config.toml
num_hidden_layers = 14
hidden_size = 384
positions = "rope"
rope_theta = 10000.0
extras = ["norms scaled by depth", "capped logits"]
init = "trunc"
init_std_qkv = 0.0252
init_std_o = 0.0252
init_std_down = 0.0
beta1 = 0.95
lr_head = 0.0104
warmup_steps = 0
schedule = "wsd"
max_steps = 9368
dataset = "wikipedia_en"
Each number is 500 + 25 x the weight over its row's rms, rounded and kept within 0 to 999. Layers, rows and columns count from 0. Numbers have three digits each. The size before them is the row's rms in percent of the matrix's.

# layer 7 attention output (transposed), 384x384, rms 0.52, rows 166-191, columns 192-287
086:481533496487477535517478526479517482487472488497498517504506509492523457460499431488486542477505505473486470492496551522523574540503482505527499492503472485505501508505527505497541522479473530489504511504478524458481505491469485505518456513506495505538498483467487534433494519467498463514
081:494552476535427482507499491519473492502521487495518487535503449524512494514524523529450508546488515458516536489490487515472526508437482457498551504510489464473527484475517515469481494512485477502452512531467515467486525523462457466521483478527503518498538517513492500511482506479515473502
080:499512483489498471468495521463506511516504500515505488502515525491474540518521488520474483512512490505501498504490497536499493494488482524487442504490505513481500496492486500468515530501520549482566492478466458500510516523524477488499507510458489509505485445482448530473491520518490468504
082:490479498487479500491516506513472526531521462439476519490529484511492483533516486527451504480565521504465499521494487500515543498519484479494521478496484525502548538498489523510488506508505525479514486509513477531500515532522506499502501507506521503489455524500480521517525488479484515523
081:513457499486544510489498567486493484515507507531507519484567514536476464515502500507512486527493440503488507516519478482488531511499490485443477510487533459462506499496509537536493507506486511512516496469462510471496549520493548502477473520530529559512471524480520501541497493476478491504
075:442494500544480530517536514453515498492555491473511524533491539521476521499506489486479530484472503538498490522508482511443564498499491475505512526538485507476444495550479481482509515550491509565532480481493516483500478474510497514538517521488506444506471537502508479503529519485506527508
080:503531539505518491502521467499490465467516514483517535463518485486473514505480496486529462504441458507514484533492494518497548518496543479516469497486562454481512476498506496530489514527503454518498513509497497521473496508483487530518515521508514549500530531483483481511461452479478491527
084:561489527486507528467494498512521454487460465496461512469497477497463503488524463507452529454499530534512491522460506462470530522500484536508530519445498539539456488517501531521449545505485549516494546505496453500540496498544495516493455524527466473517522474514511521504478470493463495483
081:517504517524528497504495520441511512471511504482509456499464528482542499484504478505533502471478476492501515474498518503489492470494479489484488475568531537534462528531522491532444457486442522461484488491473498445488458480490531475488530492500431484531499514524483482511486503525435543486
080:480478529500487511492460499499532464519547501495505555571507508515471498507510481473478532515496484538477487490507535503452509511504520475547492500503505512482527559505516501485485531503478518495510487553537491519517460526511513463519473491469489466484460470521493533475523526496453521514
070:496422520503507475509552498489478543515502483510534483461524535475525463483465497499532517470458515467517500486510517469508481505463510472490537522521474504489508552458517501484537470436508484511517483512450495484482539495503520507451475494499507542506486455488493494532510546489465508513
082:494482485466527506494475535531451517482528543522476464505542472484523493453486553519517482516476457520485477461506515492510495482485510509508501527488531433519496498523505506527513503510531487525480502462473547503522506515459522511469490523478514516520498506502529500438496488486535503476
087:503541532508529482503485537493503500488489505517498502518538502490498490479519520507542520494506488526513488505473518524505447496468498534498503550494521515484510515538529506526503509506504558516513454527525521497462515496518507522532498507499489480524484508464489500467494481505539533468
085:561520538548542486477484460497471491552471499534479500477492497492484514491504515495534474464502480482510552503514541526501486510490527520506497523495502515542516507525516500515459484511500509499510495471488498536501450477509484517484521486478504493492473495521485509506487516510482495506
082:482519499467512487507456468501515453500499499497550485486478532480539494546486514474506493518504498506497512484473503504503461498487496506505471511544494472527505517475506498519550497495510457531481539497516491492527528489401519484502496512542424492471481476500497502549454508493493488492
079:512478480512476511504520499487491511510525570521556534516528496533507452497489448507494523532508532534468536487460476513480504488463497465499537487507469544520557507506483481491528494501527519543476456462541521477491467459536483479495481480518511526493514500494500468481516514483527526535
084:485482475511456506487544500530498503546490464489500549477505484537492524521479496474471498502495466501469488517498476457473506531480506496494492480489553510471497509514515481502497479512506481512513491495491458482515508482483509515488514507509533564532497536508496489493516471508512529498
085:502488476487535479533509555510511505529488494506520450487480506516499514478496497491473540449495511496510511490496492499506499501500502484507536551529501473481525510511489540480474502530507430489478492498517483524485459470480522455463509467517469486512493517515448485506508517509512532521
080:416514521527513484531512483496515517525521544462484498498500507466529482444532492455497513467498495502483501522514502427483471501472517520514466477509523519455546480498551494481466510460527498481509497509510486519488448485512468506509512458476473463484501495489505537492532481485442499507
080:541527499463516556493475518565515497486502511481494446506526514492504530496539511537451482468538507509506480450546463490480504488553524509500483516527496512496485519497488526492518512512462503487471493490485467487462486487490538523516483533492486435506503457494551435505511524461482505503
079:489479499471471516514490511474509523525498508488503477491539442503503485493498491456491463495505517512527444498505468548521455496463528521482494457501504466508528492507478511497525482455479501517483468548519518508531469477465508501488516507478534538477470473510517484511554559514519494502
087:473440469469516527494479533521469561492528482534522500535543544500488519482488489500493477453478495523506517456500506560522495517500499509510477511486460512553471454519455487495466534473463489493504504478468495469516458501508518488478479531475522492461477502470465497515482490531502517454
070:461489533485518497528522531514550518520482476481486565521475483513504516487548464491519464473469495473514507515518492510534512475497490472477489494517517498483481524518517503521518517480475519490516506507483496509534481502475512471506509462456500510513457480476478512524490475495492511478
079:498488542492513455505485517487567536515524486505531489510504478501519456476486479519473519499538488536475486466521479505450486494515475528506534459498464551498450505510468516507511498552486526492480486520508471530483479537499479491495520475467473522478501440478472500509473489443522479505
080:517554490542517496467506547533486513463538445477489509531504482497493497501504463537497495509512506567505529519515500466521466510513492548465468527490505497537516517536461481494494491509529501534453537559453500504509505516482547556503532472470516459456475492505465543469495526493505534547
076:458515441496548501488478459506505510465508461528492479495510496481481522540528509475441460488490519453497473484504466463508498508536482490523518519492499453457491555524469488524522496504502508458498501555496513533478522504491549511509505470478500447492535471477496486546488503536522516467
# layer 7 attention value, 384x384, rms 0.0625, rows 167-191, columns 192-287
085:521494529493536494531508497499537509495467483501514501472515488507503496506491494538491537518511450503498502514480490490504473550490506568522497545506461535513452508541501501515477486531530496503484499496506500447536478494502560528445535494528484486482475523512493466505482465512486499518
086:499486513541474501540498509553482506558452473484505547448445493505534510516480558509506489552501491486460509498515516480498488437512474471485490471535498526533525481499489523491528503445517492529478491536535529485560521499476434511477474506495473509492521519501499493487496485491501479503
087:501492530520507502510523490479477470515494502513577531500491485536516532506462520476477519511452522490536509490479526507496501479470513496496502475489457498515502521538491471491449484474499487530505490487515479496503507487448475546512505498472484482551501485487554489457527487468526491503
086:473506471488476538492491457447492504550502462468513483515510472482543473463478476477499493463494500539522514499472546488519524495492504477519525453509498514491449496529504452527492479519493528518483547500528484482503509521510523501480498501513452532495501476512499480525507509490541512496
086:540468545471531481526472523490496485511487458495535512469511460495502530488471499479516503516461495464522509574492517488505473521526451515481472463468506472535495493500486482544501457453542479493534495475536488521495493490489503496527492504454476533502471499532494543474515491509497455517
090:499479494530535500499516438488465497498512504506543447517527462497485463506506502497510518485488514464523529491475515525521499486485467506529532510531493496501508525494497507526510497520508479487498514473487535514504534492549543485487470494520514493497493473556495501489491509507536540526
089:485479507517541515525526471470471469522510488527521522511487465525501463514500509512527496565457470497491551480481461554517492509497555502460475505495467478475525514525495498478513517470476486549485513471487533508519555530491526493541495495478517472509540496470520472469510526465549484561
082:531485466442510524493484520488502485502492491522485468488509483490443486526482488481485474466517508505499508494473528501505487498516472541480496540477544484445488491496487476511523503483508491522493485489469483528524464527464516494551448527515499479499474505523494494502462484496483454503
091:505525468507489479477493531511499500509499497478518476479459458512500461486487542525513512462494539483491521489503516538515496510458534498470500456462466477524546485507466497475525487488512496482513534491510531507493556459507446512492526501475492521504479530499490477495551504479513501499
077:517551505493485536510497464515490528488501469496513529534485515493511476472513530529497474506542472541444510494469487495468532492548505542498489481514501479509500481516506486551531556560496522466465527505518506495488510481507471525515493536478508472483544571523471532495488526502485471531
088:459486515433534524493527527536536542497482495473482495494477482461481518495489489499525470498549547468520552469485496519515543465523494510494531482508541557491467510494509496512531528528492501475527507535522463498502500522515513535466561496535493509456507492508490502541466519497488461490
095:491488492473525509513516461544487537461486476512504540463476487461473511501485492495507444500483562492520565449534538461491509463497470496532495494448541501479500485443508498483530500512477504526483552507453491491517467518500490522514518503515519505497532469521489485527499509475480462475
093:481475453480439472501493520491499495469508543524493510519503505481471511527523484508484505496532491480498491454488468492526534474500455506527501513478507535435422463499495478478428489536505510543487500517449454491494489510541521451512475530529474531492483528508486449489484490529492499481
093:495469499521527471509505509500506583450481507540498489506520487491468480483525522475486452502469525505533524520522531485527539464491453485517532499441552497476472463508496519497479495530494520505519471506476500471488498502576474480518492464514509536503501464546472509483497505513532512489
089:516506555473448462508512531501499480459464499519469507452465519507525525499530524513490548528508515476513525503504495500508497515515501544479476510495469534516521487491448518550577534475527467484496547507495496497531515515475445476476543522475518470547507531496520475475501504488506481495
093:494505461530542507526512530467437452546517497505531487528531485486541503494483480527518499510463501487476521510500529512504525485493491511491511508548489499483504502511496513492512500474503490491476493501518533534491507536496476474476526512457499477492488527487525462504485524481491512518
093:498512497440495520523463462457499474484470499502452471518508557481499482515513500503532514475529518489517536517463479486499539524494524511496492496491520500488473533497468501560520501511501518514492466480496474467481512525496520504505438512498556508502483482476489468528469521515522525478
089:545534482493475488474492507494493491466495490478489525483457515493519517499489530484568530530490510513478480520492519543477531520504482503510473513498525490550492525469475500490537526507463508465496512529490543462463522524497481491499526547506487512507523538523515461517527488500550518511
090:535497497467516505471515490522562481510486491472510494521499499542446459481464502521513510507500545475503457495493485487524464503458522539500519491467445530492517510480505472500507452482476521514519509552509489517504521510510507489475501498499501540496476461505504533506511458491555489473
085:512501467527480490500492519524526495485512462514520488570505541473466521513472523544524474530522545502495516459477505477522519482535459477529497522493514509441461511460515462543529498518483485504513548481485464473494483506513468526486527490514463527531489478534456541483496485481531523471
095:468518499453494527499492543456498527529477498481425491537499499487505498521454511520517464494541483514524488481465509462496511495474505454513503449477520476448484530518522528501485484524464519470424516519456555504500512470509492516507497532461429518481467513559518483492505530485505560521
078:529461512492513490467481480468532500511489494493497510554488479489524456526461497464504469480477510530505513481495473515457518511482508511511499504490500475456573516472485500501505500519452516506483490507503473484491502547453494520509523537488487485483462537478542511461523514494491491470
089:515498480471462469515496512490506452530503546488476464501470537531492504521489533482462492462446539488496466497506526554524497499420500532474492510448453517480521513514499541503514494464489498474493480537483487505476552449505458464510480497525515541517509457455522475509537485518497536520
083:525522537431491478511464472477473509479484540454479456486489491489500489515443506500536501490478544506512494530491479519476449490486550507529535495501500508489498503516515534519486499512474511481500517474554479473498533512547503462529559554506491505541490491517496504500475519446494494461
083:551509523472517535465483482534528577493485491435501481529535474509481517495481465524526473480513475535514511482453503516510492496503496501467512480493531446528492466480503521470501483510483499529494529498482488553498476505505547515517514514495495513489462509502519509523467528472485531512
# layer 7 attention query, 384x384, rms 0.0511, rows 192-200, columns 192-287
132:508472521512479479494519423461521495503515501508489493514538466456486496511444514479476562463483441522476479506494522543517508473524514465512484468531496463514480491488505522475460487514494459483525461501518438507504471525502495510513487527500510495487486469521481497521475499529542502520
155:565497524507509468519531543499494491510494514469500517501479494497475514487529505506487458518465537516508461505550503493502484530519481526500496498492503532492504461505515463461566541480519506520497536526465549469502500512506506501459528491535515505496505499505525499496504515502499495498
142:466483482514467462498501469488511485481458512522466459507496474467489521519480501461442535484531441497462512491481488533536548490481529488477458453549491491502470499480561507484491516537496491525490442504538477501523471505523534520536478537486508480463484478550487471498462492494520496511
091:519505535536544512492520505480501480464442508498490548492513441502462456511479476492490464523526468463492492493457498479466533503521520524511509464569466465488495506504502495489494466482494486487495482531532529516504530509529495485479452508521475455537461504509507444511492529502507548482
112:493488519512487522546468488551514481557518465479524521504486513522523469526507503541500461483522480526480488503537508459489474490493482482515489469511500504445514513534449499504509502548497521470464515521525524485494521524452506458487517474516465495536491521512531516516487481498500462490
096:496519537510459534525501547506520543476500515452511516516482488496497496491520501543488453529525480459497485473524481493495453507495509502487529478508540481467511495518438511456503502521500494451495511471487504489498535498487499462505513486532481507521465528564511542482532472508532493534
092:492510487495483479503510502528462511542527493511462505473506494472450532505480478503510515474484479479514519511480469498527492483538492506492534510512493469475517510485515517528541536510512496492495501477483487521500481478471482482446492541519546476496483506506537444516533522485502491498
090:475507509499473485525517492497530533486460522494554492520490518491492505541485506547517535486494479506476528484498515504521500491480521494467456483535471500510476482520527526464479521533505496474485499504501482511498488533474518505480488496491472507462467513516478530496446460486501523533
090:490523465501495485491521470513488509529512446521443485520540500478500530501484516454524517505509545510484452501484483474504506480507440493495472490456525513548476472502510526531520503459503526543534505527475489508510459501529498518486490502501524492494524522466510488535495508520495508457
# layer 7 attention key, 384x384, rms 0.0496, rows 192-199, columns 192-287
112:458490521506494503548497486529478496535475508454507481507521527502491485465471550514472506524489442449514472532440520522503539521467535447475554529495524498464534489508519490490474495504527475531508526484482499501463459496507490422507548457509493531506489521474532469572516545531484505485
096:472482463450487477513478521469491523458488511559511487536560456512539501512531501477525449552540492477497505486499514519517546513478547485522524487498471514515497502553549559457469449517473476516531527472496495497462485483501472502515469523490523480474510498510450467492530486498484545507
085:521473491535492468462471471498531522503543547494513542482474489488508459532487509485515491509514487521480511527515521495508553523465476480505509532512505482501526511505542552471467485511582510481539502486525483496487495502555531490507496491515510542505483497487535511478495482480530471492
084:482454453470534505505472506513521509464541501487463512517514495473546511421482518492510499510545535530545489465483522521492546515538504491498504502500468506540483504542536471505504513465463502523490489468511480534500518474522532496513466491471506484480502501497477504480512502491529484535
082:481513518445488513492507528499495487508467458584514461492498516557518515475500510487466502494520535485572506468494500507472475526511470511538530479532469489524496493509539521499475497460472483464550540511461490543486464506525453502466526469512480511501512474487494494528508517536463565523
081:471490519499516523499501532473498466533487473544499483508535547548497502473502473486467493488485547524545502476481527515481459518455496523542510474523504429489513464513503507519495481481476496491499510476497500564498477456449487476469494490470517526526529475476483485522506493541479533508
091:533494502476504512483481513467540511479495524488468544504475491514483452534519484492487497534487517518510482542489504510572523486528511478523509523577504429498474526475535542513441507511533512473506470523483485474495467473518490496531464492501493531524461522490502527485495471524522495512
091:512498533521514546493501497508482492511474513557517510485520495528506506489458500442503450482499484513522499501496503445454455500496475488537470500532511518484526542502498514516520532474499540501462508470485493507513528512487495483488441514514503530519531500467514474505533498508493545501